Weights of a small transformer language model.
Architecture: RMSNorm before each block, rotary positions, no biases in attention or MLP, tied embeddings, capped logits.
Each number is 128 + 32 x the weight over its row's rms, rounded and kept within 0 to 255. Layers, rows and columns count from 0. Numbers have three digits each. The size before them is the row's rms in percent of the matrix's.

# layer 7 MLP up, 640x320, rms 0.207, rows 481-538, columns 0-79
094:141107151096120097104115071108116138127161137061123122173102116078176109114148126186124167093132123077133188110004145178093103139155127116147121112136061118101119117188183136170138130149145130154057115129127110165078127165127089095103116077
111:107149171136098113173043109137135064089165142130174111149153122166140205173130134152103140124088078064186161093134099054139124123184079126126181134137092124130079115167103187108125157129109136112156167127089157148140098093113164110096107108
103:148139140046164123128091103127086130150134124143091116151139138059158154138111073096099098114118137166104138096168099130130083085199147115153143139131051126134093100131139110172151117128101080153098082124164125173139109104152084123146095129
108:168106149179177168101137151191124137158171122172122148121158135144052096144088122096168098090115064128164138170108133222121121129131077183139062120111106162137057151132114103140142122182179092189113083126034144062132120134116147143123161121
081:138118127105118128077163163122102163070155120104082123069152099152120149116101130135121152161100100132166100139135121086144079181087152149110174160131126197204128157161164078092101147092146149173178129111163111126114091167100114120119115132
101:145194146120095117138128086057110144091105086132137119122135175176100077139135084134139152163087174096120153145173171123125210136108088091102162157145122129193087112131147119157146117109134176140120159079113103163094148148096111120159104142
103:146143167104099111134134140116130113128142103095176118155137145104166134084127073084174054121129098144151159176094134056132129110126137164124122157123116104177137145104124118154159107122082162104151048121166146122137117174167101096046112078
109:092164139151078158097115161125184129128062182082154098148133128101137137125116120123159152117140149178159132130075101168182153204151141185081184131107120121146151176159171116144126101083102166130092077168142127102138133134163119106126124125
098:187138100147121184121153118153101105095181170131098138119152109127127209121109084112072091151119091094079095146116185150132135095078208146144146135072149136154103111141125108088061120096114133128074100079117142134132199108095091121236141094
096:134166120138152122179168103159134094092086105114209107133128129151105138113185138117141107095116107119124128121152119119110126163137175086196107090130150095103093110155125106099165156129124074167129130086141045144051155121076095112125119149
094:153122090113118117127079118115145186125126116110136149084167179149168090121126089131149127124108169138134125121105182153139230093105119078121157171138156091125165146111136145104193127109118133089137184088067082116121128179178144166099107087
099:172195098114109095174106162156088156094129089107101113123086132117157103108156126102145077163122126222089174156102099136139166065077104095104181177111116099150093135134106105118143116173122120097136096148109112099172142157139131176146096153
085:128168163139176148133101186080133117066091101128151129102163124152140090166106144102109113110169132141153090136100168147095135143151129145146122177115150145069106130157090142107158159114086139165144129082094144181177144141161115123089130153
107:156214089154135189115111118199128092137127100106183091138141098116099144154139159104109144150086086092180129121144083115161151140133111133137085141060108121123137036097114084143112137186124100148174210134133146224130126130155165142118131119
101:126125127097090160157153104179106130130087107113057127178164143139062115100123109119099093117069110113127119154151087123145135128122115132065138123114104123189120125118136135149094070143114084148059067077124175151105121157151104105148066101
101:144076089190119130137107102122086041138162131094158128103147136120117123181104175125159128068191139110157138092112162121210182098168128069122105148098100082173103141159148149171165110134120105114180158070109136129123144147126079117135070108
088:119145148146132139097126148120104121148105133171066128106136129114126114128105099139101122140094164177086138136122186149089167128100140118129139177101150079178117108154087089138090133128130089102101150195143140122069143092195159150138142184
100:098126186071137113098117089106109108118155140134104106161092159166108117160124103124150194056160179063130194118129119137194139120130094134111145108156172094145112154111101127160108180152134117161119129173097147182147111131127103104150170057
091:153075177138103117116109112130162150100133121122084119125106137083155125120069207120196116115124138157109129172159168148132073110122120126170102087201092238139115089085129108091062140149132129148142119107130134105174161108091106196151166120
093:116103155192086115105124072089144148108141155109127126167078159107156105142115181128138088120100116142127152105170122112090129160120136197115151145196121132145146148164152156068092120113162139113102101108156136108121151101103134130147142111
114:111071103138130068102096152066125141177082128151120086134080112148151128154140129138107124150082100197089180120109184127113152163165095151168097118138132139123202115055189130146162138170108072109119139074131090134147126146173110106172151140
096:106132201100151108166113081161142081103038093154124126205131166127187110082195108212197133168062103073152130121091153134136167136156112137136115175134100137165102138128110194137129130116106161129143118081083166181137110149122075160129153132
111:126117146140169132157186150143076152080105092096102075088135136166162122174084090151171162106134171150153111090137150120136153090136090132159119102185150113116130190122073116123102121120129166189136112183112094096144158078114132137087114094
103:106121160160156134163096087129146151112177131126071078160154151099150117124091079084104089140131094137112068086193125103159094066123158122106117204193214126157141135094114137156153087110127090142167080157126114182155134103172148094153155113
085:112137123128149092133146105118167109108146150198081158195109072145121141072076141114205113128083135096131063123202121112128139144133125079129107157226148127128137179083193166125113156105054163129155188126150125195123134137138194112113161112
100:103128170092067201136099113093131154105131134175156099119133126105072065075164098086120078137191156120098104152131076136084120097104116094152130107112116140138098178137104107091161153101159125109166141141165150147141107086188098063142167164
110:130119124097147161065140115089091145101111153053069089142166140108091143091119158181118146048163103145130131120163156169159173134151150140094174141144063177143146168130057158179178088157102078117166144145088094094082091120137101097121114108
099:104089095158117114145134133142107175126086110155162159060055128148174134126152118123146105108098115125130180189123117104121124174143176149171148151136175139099107114053138152110087174072110134170117142098092173155114081161094103125178146146
091:160121186143106123142141082112122123112133167135055186097122155085125156146075128102125059108130161201178114160078076083063097080162076151174095138116138130069142078115168080127182110132158165151104102143102205089098140093091124105090128084
095:121143157154138156139164115145096096170129107091180070156159104108079171097112170163162155096111126079152144167106094156184119100148159073096130150102087148112228125094141162140085109122147107121112154069115092142176116124179072158186108090
104:157182146157086110152129125095127122110073075170209133120117096119150108112143149099148132164080044117202088151117086141109076128157149117084142139178149074114176119104120198121085074127144109161147152035112142165125145107162139093120190053
083:106130099114125193146121124136165160128185150093212144141124193098116109125128220133121155086177202092104160137123113186184110091136065169130165199164164145058148102119124130135135077117170127219143169104158099220146134143106089143119080155
097:083159133099109131153119128136093103168106158094114121130114155073077146145068093080077111115174147172126132162140136163145158130146116133149079162123168173096114108093090164144149132123121122098118119132135133098184080232122113071049149118
095:092138115219101163161170123091115130188091105098120083145146125079128156161180159210153132131159149147144125116119185133186131127174105114174079123173084144136105134139130172123154147062107096189125148092122109151095134069187143165112157150
094:154154108131102141091112079134069107119131161160128143139088115133116133130166134141158124112138158143102173154122125114161130196060107142114144076147131172116169204110115122122147146142153124151144150081086085132134088146081107086136141112
089:079151153136140122102110160141150101144075121133123068100163127120147082099111124116192095187107176121136190107142105112131123135115105090187139133124184108144120130153106113158114226135088145159102133095041137086152147034182116095142134150
091:161162127075093122181098104095119167084120201139190150103135114106130068117173137091084153112062145083150183114145108142167084121143115116122100117120104169134107116160086169099114092166125100128180169124158141119120089125109069156105198118
113:178111067130143113131114113142096124154080139097178087141111047154113046131091160164128107084182113140143116120120078157097140117143205115147104115137080126137081168076094093112064173093188134135100111156083165110187091110105121173128171122
097:130189084094096092102126149115133126124160135133115133145085165104146156079168123106134155135127129074092137080072127124103154112081131152076151109103104135191128139138126118123113165109163125143230121140186128138071158138120120128145057126
100:175146121109160138103147083153148127099107126164127120126157135135137091127083107106073140143111081142164120160098117126104113124095114134129118130123050167153140171093161111130129083118082100101142051158077130092123155175107138130161128143
096:137103104171098114108130075106108141124122134089136132092120140189090135133115106099115099103190180107095152116113143104188161106109090129105089116136136129109080135104176163121142106138080139117116175160099146122136075133161140103158183113
113:168143118084115182149116126119146136079098131146095116134087157139155089116097136150089127133082049129182135139104188137093109108088125139127110146108125121197109141114172165107143123091128173139126152149103127085116115131090130166189053085
095:113211199094186075110122169115149143108058130166125150133123116143189157090106110183074120107155158161158128127116082074084133145138086142052112073116152113109150141153178080107144102172078134096094130181054110159148126139089146062089103146
112:132090111112067139166155143115153136158146140081127099134163192136136054150095144117119143153093083106113080100172153106175136135156130146221140098044133190092072140125141122176123082176186120171095081119074121174146141121070163069127183117
089:139148152116099172136153126105167130139136185158091158142159146147164094083136133121037117119108079085156176111135072142125082146125124164122143125110180128179124146117146100106138182152226167083157121065099135172179138108148111177077187108
095:128103144094091136149128126159179171133124125028187174135122151155159150147134128143126082122123149138103105132184101115108095120123209145170226127109151103085178160091107092118090080189109147115062099126104050125066129027076177130062147152
086:163101099111135121125123129129090152158129159122123000151082133076153188117145155162121171104138103100120203160082151172155156098150121139150077080120098096133173041139135142109157091132169153097160084131086136156140120109097111139107193112
096:136147125133140101125101113117167112120172080070191125152111131079152099123194167118131151110133163163081109157152141135133149135121106117142146123144150134081091194117075120192136155134144139061118175168104148119153139150116135111122176118
105:141107099172146125105132106108148157150136138122154103157073060105132128142142097151107162165127146142108099116137137093163104161146128108131068139131110071109153173175141143149129135129098111109137092109146140137113161157139094151097151125
104:134150129138133101102103118166079078168114137151127152111158117120167132111139132105198121120120114113098091124112128124105139073196110113168132121127137129073122134093110065146178197129125138160159111087155160211112130155090127158197121132
098:057104123156105107079115107207122128109123157116163070123145160119090127083121076073133094080106175130144143108089113158166121106152132129174157115070116155128179149093198127171167122116108113104071140174158126103092154133168139126105078141
092:139203174147131087091128111101131096093114104055111106130138142158122120115122094089142115093165074037109121164173146153148127173115140122137093159181080075106142137136106107125135164145102126092155141160131112133101096163195104134164150112
083:130109085146102143107127110171121082122121146100139136049149125156134126092174091132156098159156092114127174079126101144141098138190068155083065126109107157082151165138093125191152130134168136079180147117166178134127088074092156143161128137
115:159122162147169216147129168152168108101116049177142178130106132118135108137110169127038157179166093128116201212155124179106132064103118124126138121118100158147160100151169149119131140126142171174144112107120206085116193098164121140135125143
104:119151156124156120107127134129133118125159119144146073095123140151169136131116166108063176086142151116188115200104172110070124067111173157126092167110152104163083136083048116036135137143136147136116108116081147182131170080197145061159112120
099:192078123083161125164105146099188090146154088180088123089063161134169099084127122091090105179085128118122136130149151177132100110206156087130110169091096146137139065127097083108124149109108120109098082166153129117169109136158120113145104133
086:135108097158151136140120111118111128116139108091102166135123150127160126129162085137158137184087071108070177144129083122159066139111120119108117129138120169197126138114159215212135055115118163082101174071102083154125113107145046078189096070
083:085124102125073123156158200116162158087143096151139122107118164150052137147147151132191148146086130122117098153137173107111101103115161113100103122117146196124146130111104133126110208132095212116091107129109108115115117137114123090165134121
# layer 7 MLP down (transposed), 640x320, rms 0.0954, rows 481-538, columns 0-79
100:106120107100134132095105099148204064107107121105121076088159068077107174079125120158118148111108147119140195070113193140035125154117122114134088118152157145119084114143154080104136205086078153213147092149082149141150142174053064119116143155
106:119128100073150109229099114082172085144122101151119103125132153095104126119169137095192105112126092169139092113059115136094089125178134152099149187127120144152115122121101128171136158189153132153132116133139164104094166123075115140190187140
101:108123135147089164149077170099172122117128170156110096116089145041095145151157179049181101125135110072118141098168097134143106086187147128129065085149072129102124050101115145109102148106130073127121112156158085158110151179148131094164143144
108:158146121100148140112164125130138166144112105185131109108161127069113122124168126118090107159150061120132086091110109072119164153122175086161134125162093154077113136130119084150146082100098173125153094147136126142161110158144164110101105076
096:106173119118072130157084145112147136121133085143190141181127130149123124148082144152145114114116101165064188136152110142122162131146147116121068132118141091085124096093130072137144032170133184115166168165163132094131116124146161131127161116
100:067110139072160081167109095179161104110170181138137166120125154138176129113184110123090111107123146168070095172052157109164155156138155131089025130158122112119177152095144091107144115158185133150091113090153118094149090112159105164142108139
107:119061087131091089132097079161130106158148107138140117151175135137087110127115069114099154109121077105061093132134144119180158097120142124120090130159143111135077125114138117128138134113120152119160073131151138133085131126129140140129181159
108:049097124177172118083106064134145170116103113111154121100122125108148177084139124180114157084096142160159152099081135125098161135159128092133127109112114128141124189115134135189124104111127145113115119119146160198119133150136114128134077099
096:118097138086136099114127129109075139165079098202130096130184113141089086132114137123204133141198104129134116136090123087167139137162043137147118102130084148143141157111117158131079012105150116111176148127168118118134115206126171127068066184
097:118085125111158058065109127138073166219115097147120073112114138078190142105118161113173102125138110186108101116152139120141071109155163150175195161133122141120140144124096084072153135164081163113147086132080131123144125124103110125102104154
093:136110185125135065110106134156163137161149078122153116128116100145184125167159178134155099167139097058131172081156102142118129134109122141094113169150134105093123142158129100171095216134137181111154176173120062130173104150151148150169126154
104:144170110182088090177096157049161143099108130066115106143139096107106108124164119125173123117181173120045178138126097149130163083183146121148073117142100151145124110089081067125123121102139153152139158149088086140106076119137138085132171012
088:078125139137123112100138084109131101139082168133107145174097115086147154140104096135149135153114122125101122113171145132121054074154090133160109169091133133125149147180106209155047195140109167201120110180106139169142079067074096089179156135
104:101117142155142137166114117106196147142124127078155128155143148110113146123197098119163068148131113120137116102178104148094114068142157123100158156107137060100121120123113082135113070170078096115169128117150108159071079133142170130159167124
104:126146118193088145173101086137184103094180122112110091166095089191146120150109118116144113137058157174104125183097151111164135132059160170115145112101082127106111164102109129078182083112100151137195119094134189129094090151151124063127086135
107:093065143160151178105076102138136117154166103121074151125153187141112129139153178118101135160161144097181153100116118146123128159123075090053128130136149114121139078142093104147145092080074134075158115072203149180161161178127127164125154151
095:122153130109127083138141116138126164119142151144135132094137133144122113127108139145166048148141101095125158143153107093133132148082086109144180109144136137126087203098148139149132111169179163066101125153119139143173088116139170147155142093
100:135161156156153118126113120141134131134103076082107158126110184063149089136083129115169166131080094140144111120126128163094169054135080157140147137122077158168150124104087189111132140167145119128128103109185153122129146137101120145155113116
090:134089112128149149195127092147111137132107158080099123187080132136168056146169139125171082151102140126167127120136077155174144136111151099124138186122133168156101123148120088158110047176148083153143112123139143149125127051151079154127085072
092:115176125118110159124155134145141092133185107123154135133105172108105127122131109155116187158111113118143090161100176113137142123159154112100128101153141143098114111137130094153167026121149116122133069107148167189138125154131177094121125071
113:152108147169107122075108077144089162171116130141116138134118178159126171116107108161117107103174057156143085075204143121077148118135125166115094140135154119141113116174132134129129149144136142137147121141104079170126111151174135095176141108
098:079116095138163107157117153150136096163092128090131094084140093148061095105140165086161119089156134109168107107119112148130093139144093204130175062135127097092123077119147127141122098063139113070115135144147127128109093122127116111110115136
111:156086152138103055112087092204146149158160128180088134178126104149180107116114139100155091133175113131155171098133140071092153131081117036133088115133138129056098198107161073133094077144100136059133140110163137078169091129131077098151147112
101:161086113168095101085095184109172143069117126168115095122169146159153110145161149090099111114120135166114188117079070081169104175179110160123120094143093120115171125122118191159103133100134135111205159159097085165198123145073202141099127146
084:157167148107158162096126129104158112175086122129055102066178147105098138130144119089157071179164106139145208131138103115096148103120119137129118123135110108119117099183098228107127220125125160128083171138151107184135137118060138156085154116
098:091100116090159107111117067122113123148165072090137130124141161144152089181147162197133136098160118188126183129164146088142169120120094155132158148150086082094141154105155207100141100114189103129189174173084122141081140147046184142127125157
112:140181131133133159184109137119131147135135167140058100088142085136064169109122175167109090080148127169158152115062143102213114100130139156118152091166069147085099178126121074151193162148119138147145099126143176145128111086157087098103144173
101:182154127142148135071168142151134102156112105059169175169157161170087111076130085086100131102112131182102090121113093140102130167140098153139165128096146128174149119089136076132151245074180160147119134136155152147160160155093090158118110123
084:141123143135149157137109136152124194137170121095139174099118156063164126112152133160073089106104091087092109129171147123092062125117074151125092093122149195149082129111138108137204092151116116119115130051145120166083158115121108121173171113
094:119087147154130153126123095182147085133144108056173134144086144162119115095093122101077100127105130118123170119106108172166124100172116035120151138123134148113116131135134114132125116190133125158150165101149067180130128118174127126170129122
105:182176113158156121146093118143060126115125133134072118128130064134144119111129100159096157142142101077158107155089125164150111160069057091135063161120132104137150068114164164123099064085160161109072163117113106131117163130125182093139089140
082:162115104094084065094140163104089113110062142150153089148148136075101152096097128091168140127126110100136052124140142132129150143146147088155128117136121096168117130151119158129064029122142121079203111144168166123104143069140149097107135144
101:161154097122113114171094144096075084159122139121071099131131139135133105090137085138135037084125152142145115146152115134207157114123148145157139137136093108137063096117174194090100211122102149068110146171185152138140124117159103117099079182
093:118124159144139106179146129150169066173101113127101152083138149145192119140169161107150073106091120152139153179067145118159116131157118112133122093112241144099158092147147134148163104098178073158158118122147164119107116179092059134142177140
097:151143183150092107075128096109110095073109139142058141191126124147088139136114140129131172146141128132144110108125151085131134128137066101110135110182148126141101125145149100088087229139160154124169109121128146148160119112124135118135093167
094:216149178120119157193152149132192180121225105104099116160118138118126125133132085083135159094133169055166115173192114117105146197110110138188070138169160118100155158092101062155129126112170121075118143170108178149134093081105110147139043060
094:068109170204082135119165142163069116162091064092174139122121119094095041157108157126152147122180120153168055136139133147098111114135075110106149134090159162125140148094136093100108136164121157128154101127135167147116116112094124198150053112
113:202142121120173121155112132162117119198104137100109141163129140133107130136137129142186088158183136102109145156121135117070144105185196104056134092160138134116144100096103078133122089061121142183155133170091150126174167136165102119145155170
092:171123155107128111095164087162130146119174092163114158080092146079115102111157144126113118177117133120170106110153111147180126113164095120069074143118154171150082137158131066138145195115122089114100153151164120145135115120183133144077143138
102:176113151136118138085162180083147073125114118133095107176135216163170127091093141093133150128115130117164105139123088150097140122157122102196183116125134126096125150104129194119187000255053174158157069081156123129121155168112076175148124180
100:163106190101161097147141070169079074117067102138145154131115065146115127143106161094179111129163108094086101069104131116084137093079049119098103097142138121124129169093211112071124020166113121070130115146138176108103135182106102144183120070
115:116111102150096100150090093122079141150082178126109121100111154077120140158060102160098172121075154065137057142179147143146111124105129116112132138113117093172147150093136128109063106162134104110112154100165123080158158101126166121142140038
090:140113153108093153145126103190087089138114155126082106140164111181058091166095127108194132112161112114081114100089097142109115135144108089119090151088117179124102118097110220128118255136134155163130140132154139146087067135137148116132108206
113:105084152113155096116116111154128136170122100112094093190152133161074103110150099101152132166114133084149141136160165159169124160121147157050097154071127126104139126085121056145148150124091142115163180075094142150074165112157105060216085094
098:110145159094112151107171118094108119106129092157117161115172137058119144093110148137146113134124082170086170118141088188078119141139215078154183122139096114103149169109105155166147022142104108094083125146115137128128094132157090118054122133
083:148099182162155105168131066136149170114088121101158083173132117158116130135131114127130093149137192042179076090126120079114154155114116108158138140148127112109141174095120067136164010088092169202084112135107124129128153157105133169091123197
089:126137145102166099189170149144166104133104117129089167125169084154149102151159078114061128144107093171113086110135150108167158144158086121091096104103137174125109137092121108100126000147102188138135099139163140092170130119158108106154112058
092:108085104123162172106137121170121130143142181119130135094123137114092057117102102087146145121139086130119122125105162140035139143141138111106126149101123178192101114133075170128131255122128110092157134101118121065100157094172139103081133150
106:110089156198170086055166083075092158110204176081170106161191139085171087108126079116074129112126164124076141141171116116108117117100123083148124106104123126122152084131166094149113168110136130147135076125141186157103113149133135118170178129
103:101172189167156100151124055151163070182133201061133077117139112117093100116132169131128080153093107128151129139171129130140077162175117080170099148116125141128147162126162044071136194129134145166161162072126084135162120165193162124134096093
100:074166113119096108091137135107140125147116101149141123144157118141133174098126139152122134097111148132125106067150214136052130143119084077131170120166129159135130123085138198083125147177167090080103133134153130102107125114141139162111151201
096:148119102143136146121142185104132124144162135082159086117166122113058109077118140126151163170122152125145089114134165148065131096133178052126131132128128146111209133128125089132149226101158192227104138159163119156141154143149114119080112204
092:171084095146133175111142116102071126091065127139143099104114166149098124101076121127134148112106128128079102106118168151169154055100178110137141127129077149077151107147122062073159141142100123143120078064106114117108185142142099177116167207
109:195099109210101193135095126095150112127140097111141160125156129122180139120135130173117112117135118080166136131145113165105161133112132125157184086144169125143132130145150192157133094109162111132102134144184137149137152145122106102166076078
102:150168156098170127125115140179161073101125118123084143149095122086157156138093171156094172123130163133176156130126137148166062096129140109135121101129170133124149109128121174063086172131107132095147117152093134134119168162133138102088179155
100:128119198191157145162097224057062120127138132115183137136110133116128107098136124120160069152154120146140196138082106087138101081131140095149138126114107155067078122167114159130126072114114154168080098145082069106101078076136146118158126119
089:218143111097138097118119139141174109123114135092114105102152136127134162113117117127127105091142161162176134133088129150174186178106073158091095153152196141133124124117116106078104047115159165097093132124077070101165149105086112072104144119
093:154150153139109082153168130172151166133117087074144143088128130112063080084137123175112117121114126131141104052129150160093131124089160193134091129159093161199112102145077115133112214072170165069148124125173077147158132129135137095110124160
# layer 7 MLP gate, 640x320, rms 0.193, rows 482-538, columns 0-79
109:163191117111110121115104147083130151145087167141138172164090119081140100118113207125177082131150148155145172115091117061142113143067138105120166114126088105114079158090131157135108088121106113126141133178041148115132112146075083095194111144
101:102083111086095105119164114107123080153171115171126119121130108149125129143119125080108106115074128082078149114181123139123126105160111132123142146136157190179154109144108098118100184113095100148112176195138141158127150092092089074125105100
110:108136126126163076156118142119136132146110080124163121086152136135064148160124105115167120133132117097091147169164130109177068063178121188113157115188107135130165127145063085211119197129158138129126141135080099066136134077071094116181131117
080:178091159122160082149140155122121127122149176182061137114147113168095128140130141097116163109194110138142174083059145157152137151149153097157109146172076175156162110134101123111111083139141143116121144061143119139103124124104132168120114079
102:161117138142104141060089158139054087119151132129173166101130099192151162174198141132117156105140142100143130135121094167126090123101132098105139206137114131112165134164195110150115112210108114118087099117121081106083106107016075139163104158
107:154090101174094086167110179109155089118172129109148131142168104114159211154138129129135114148089107175145174124117133158140091138146154132118108167166114136143140130215180061116125142121100138089129168127072058104151175102097120148100148085
105:189111118104151117170093086142137163128154108180136105163141127162155120109106144156132100119129151086094084112123117137145076109135115153122173100160138164131076091138145171128142111107121113110144177097144193164165119117146190083150152111
095:085106070106127123122152143139076079149105081140167158100155167151101136226138074101190102114157085159124135111131137175147178162182103148141133146127146145093178128097110157163125059127133119116181148137120103104137148135107126091140073196
094:124112151137109114162092174152079134198140102121190124130112127090195125163184177119067113133101087078148185132106106104129067152139145120171097111108112126132092137148099112120099166142178136143125085169110117163151095144107103099084107144
097:121114126114102074075171148124081128132172164134177135122117130131109180163064137171118156108109163076112114132148099109172131028138148137121108119176068158117100121123153134157089138098108163091147152109112114070141173133183125140141149134
106:105177107134169146096164115129139137171106065148121140114102160167127149168078206090134101109175126102135096101131106081175122118077121102124125109116085079070168160152163197108155099132082143075150175126133115132142135126154102127095153128
084:143058142128089061127102111122172095196123116194112164136109157110112142137109175156124143108151179176132166138149130167133144096125097182118124122081080129128182156141182078079174136113137122151147112142096115120194100110150122149129113118
104:101102151156096138107137112129105067129067074120123138129045100127140112076063158169117106158159116115112116100099132119083210139151103111112123104128168152148127109104174086143137198126126152143125115137124104116103112176165104140079166083
107:107176126181166097132162115159158133108126109142137152151106117165170167107169106216160088144181124133168123143105147105149138114096119181051107098082082124111122169122140131080161170162160127146151199149089114144143164121182108108138147126
102:137127134159142130190088161100143148101172106120098143114119117130177162103104152140108140156091157110144182176096120105108101150146139149157111080145177163135167115139115129226160175129193108179180155118094113119097090109142158112087104110
090:110202120127180105150117136097099059116105076157123120148124110123043140100097069069097134129139153134101151120110156139100121105142055144063126121154142115161185082113160179101121076124114169146111097151144077143136151179158123171078171126
104:116073078142112093136100190174131092131166204125142163087115129178129108210149125143112154175144174172091114145115166102096115126107117103120137131140080112087121155111142146191127172169088154142116139098131114141157112151150084116113141159
094:134140108138058169076099154166141134117110124193190175165147093120141071070137139070154108155073125138065095153149163078076133156110168141085146148133145134087096071107126127134151112138125111106107105083139140112076181087127113120124143132
098:077130114139129140162150104120114185132078140142105151123086103116166204155106171074207123146086100127147082194101114149118123090085173150097117106111117132127132083177164097122084149123127118161129068161160130002107113106097134153116102142
102:130134128115175115171144136165131027155182110111127171114162159079108115158092146159170113089114097097145124110121152134159141053114140106125137130128150123126111171190125158130129136124056122091119151129077109122154055086041138117122197112
098:115148131132150129118139116086121154092173161104085188079106129112135119127173077144051134095117152125069119111151199139126147088096153136132112113078128099122135129075057125177100101142168156067109141050155103109197144132135115099064164135
110:125122117135072139109138151110122151146097173129144217161128112125123084112099142152093086094196146110131125083131127122163159122073186109121130124108129135142092112144182159113095149160112130099094105122065158113105154119153085131147136132
103:139149159134084132144134087110146075097164177099095148141096163145150110180154130147112060125132142109129138134152163194117104093123107089121088096139148122146081108157084140101139163109135130157173121094122123182144092127142161095126164098
092:081110161137136184123117114135132115076165116184099172198107135138075135113147147136063144156121135235089120155096120120135129110099101182125115110063087106167110100131105061126107047081066158147126105177136154141106140095115144090147100132
100:163132154144140159227157080177134033178115141119098127109119180147074139122137138133097136130144180142163130134150133146141108117162150069164155125074096149106151162168133141120148169090114064159139103122159134134131125101097115148116109130
107:132142117110134094144136120129138111079119179095157166154086137112116159100125132123073140119201187147118153072178090063141073035146192136144144102138131147177126107168115166156092122148111162143138109089156111158095173086156109122111129116
099:123119121152136160135212080111090137105193169157117121132113131088140136123102139081091168132158153117088165094104114159109175085088116083114175131122117150133131105145075113153136102153077134080198116117099106107176109071202159113117104155
094:133160163131159124161096113168130117127120108089122124094127151118171103149108133125154112201137139132107101110167162134069130106174119156080131075106133095136102199149113076106118137128190121129150159168136075078126137121095071094175121156
091:113110106100127147114124156146175118150159122132151145128200106102135132071079101108091149162142096021095138154109136119199104091145102132077114130114131204166151164130110112126037130132176063182175129147162074111096113116165098099145103148
108:116105180135182175102089097162125145174174135124074085184100158147120147151147177125111196067103122097097091093090113127174120094060114144103131112072145178150143079148184122137104159085093080135076155179151122162119110102128070123126086117
087:164161090117076128131135061167123092145122105107085193115128102126168129108140100143077071110116125110139097176105051086083166109130128105144139146060123087112144137146121126140176092094112154124094071096191080171097092081079099154176088109
104:113112141183137129105175158132055161109142129223103095153123132150136099136128133161143126136181065110098131111098177085099131074126134133126103125121141106176126136116140129125116114189151086108173144099120154129104181147114129148112106130
095:129108113179117097164116153139100091122102103138121161146094099138194172126080142171124113157075138157155152082165171177090112124176108185113133162151174106152089104126165140167149084150097168169141123108185080104162056126110095126168120121
100:099150117165186099086104082122114097153159099183206112136128127152118103089058142128165131098152144134087134094097118200175111117201077133122170158066142167177146145142137179101164104127120097117124150107092156156117185169103097130176079123
094:148149163188087121107105108159097105108114038082104132119143207085083106176123114119093134158139082159118161163123088178113090088059091144162123146136172180060113112110126087102109073137183100200087114112165131102097127072201125102103121186
092:105181171138156049147146162108148157144149174215094177170065139060158231082105146075118154077134145153114131150082063133148151121098183088102073147155068088088100091111134172181110090072124149108129138145118113132079164130108140120091099117
110:092140103122142142115169186163071131166161163142179181142114125139194098148146067176061139127133149181103124116124117136165064098082143126157122134164110109108080096174144167151081151201144154157175107118130143110150140058092122175145167162
101:080115132163107155177122088158156121128092104094131141136078142122129139137086204124086123113145119100039115095126133083111126153140146140120074158079056125151160106067069083120147135152168173167078062079087120159174154103073103121167129141
099:119124066128083129186094133146116124166122184087125120200135091156132140119114127037184121191125121125115166168094131117103092097135194086157088094120120160105123175130128135135132114142086072091164125143168081096136093102069122098154193105
097:119144127090130170150078075095113129117179100173100154105176127096091113162153129128075170058133143107105112103127152125091201150134122090123121106106130201152117129103109170135145126074128096065159122119133056156119185102115119097136098175
110:151161100140099163109159162151110130149136175126130164168167129124193132153147127064151149160175144063107161133112098053131055107172153143118125092134131115115075133130148103142153130155111081094165118114075125106158152094147062203065135141
099:176146149137144143162061082162150147137168223132083143135107116100065099163123158155092148104130101071079124129096136119131110068125189124143141204138112133137120118131094135058101108137170161133093101072111120113133114171164136131167161086
115:142166121167173062149152083154114105120083174168113098111093060141122155101082144135130125104124113116148095135058177107086159144124147159077154150163105140080169159117099158157112170123117110171080076117159121146137129104112122117118100129
099:124101121131116121133152117042153101146164127087065160147112106126120143157129087124157121092133143121145153111114094154117102147126143166146112123161138162090140143145081084164129070105120060065134122061166189125189117149098083107066152164
097:113126123174088156121117112087135068140086100047124129136128155124194147137095171062126152147132153108142068082094102145069088114137141110153148143158113142091160137125142098078107064191125165125095102083113111102079148099070154162040094097
089:103125048125103117095135165103151178183114162113150166071104128117120128105146135101148112132138137141088117106149071089151155156131101143123140115135168144135098123071109149167079096146139143099145145111130069162118105151120104135192102120
098:177151113104109126116179166190176146187059156082086163122070150171124141142104152189144096105084156112141113092106117132124088169136070080133126181056110133124151083149147101112141159068116182207138087145201160176113153100121102093154086111
108:175161042090159132183057137143190102128145109090114144090172092161145156163162131154155090177211161149154110102122096116121116106134123153157170084138130159076111104090166125157124157119146149090122111169055147169138088141171201104143102199
106:121133151177140156141122145109088110177153027067112146173098173175109149136139077083103142124151109093146132173190128131131109154112113135153108098145148128106151147151169093201094142178122137134120128156167164049132138162150196123095096140
097:144118129107149114137139158111084146075087118138111108170143067138131151179123123133178114146068129172116181140134096146084143109153139109160126145118146139111041142162192137139110120143126212126099108107071095119113149126125152084059111150
094:154102131147115098136188084165106150163108074124164204117157158129098156177136106115096113109074132124119162126167089090144098103100162097136105098136155130134134120159149090153133113089094069153101167162138122163019150134121116152136136146
088:130157134127117137146064101188156187182117181133097126109133175112143171118101092127178122142119107161134104127119143120166138090156162128186131155170123157135123090130118141118144084147111105130076167089124125079118133130134145120116152139
109:136083140184108125164139163131179111162104059085102159169180129102183115147103117168143131133182161085125165148157179098108126118096102114133091153129110128149084108135164173161118115112082180157167068137126135172135192071169149097173108137
098:126140085111158057125157080118069083130140073109145105126109102180165142129101097076067142099150128088116146079109087159121123161124108120124147153115136160134118166173114071107162113075192140082142109070147159096128092165199090100176125156
094:137076209176146143118127184170123143056134154191149193093091132166155095108157134108118079150072125130127104097068087171132161092123142079108131181083109141167091165137203091143132089193081104163148066149165154106145123109162104154169160088
086:177133087116105101121123073127165087076111126182130122117143126066143154174114096101145174096139090142084067128131180145150092119113122136167164125142122119135092144172104057117114132086104121133125069133059131090085183149129125113168115134
089:097163169078129098117122118146129172134144108105078114103177142156070110134138163122223137114171189170144119132116122113095118094125167112119080148144170104153131113125090054104129080103118085102134078155125150138153111113133146072092138144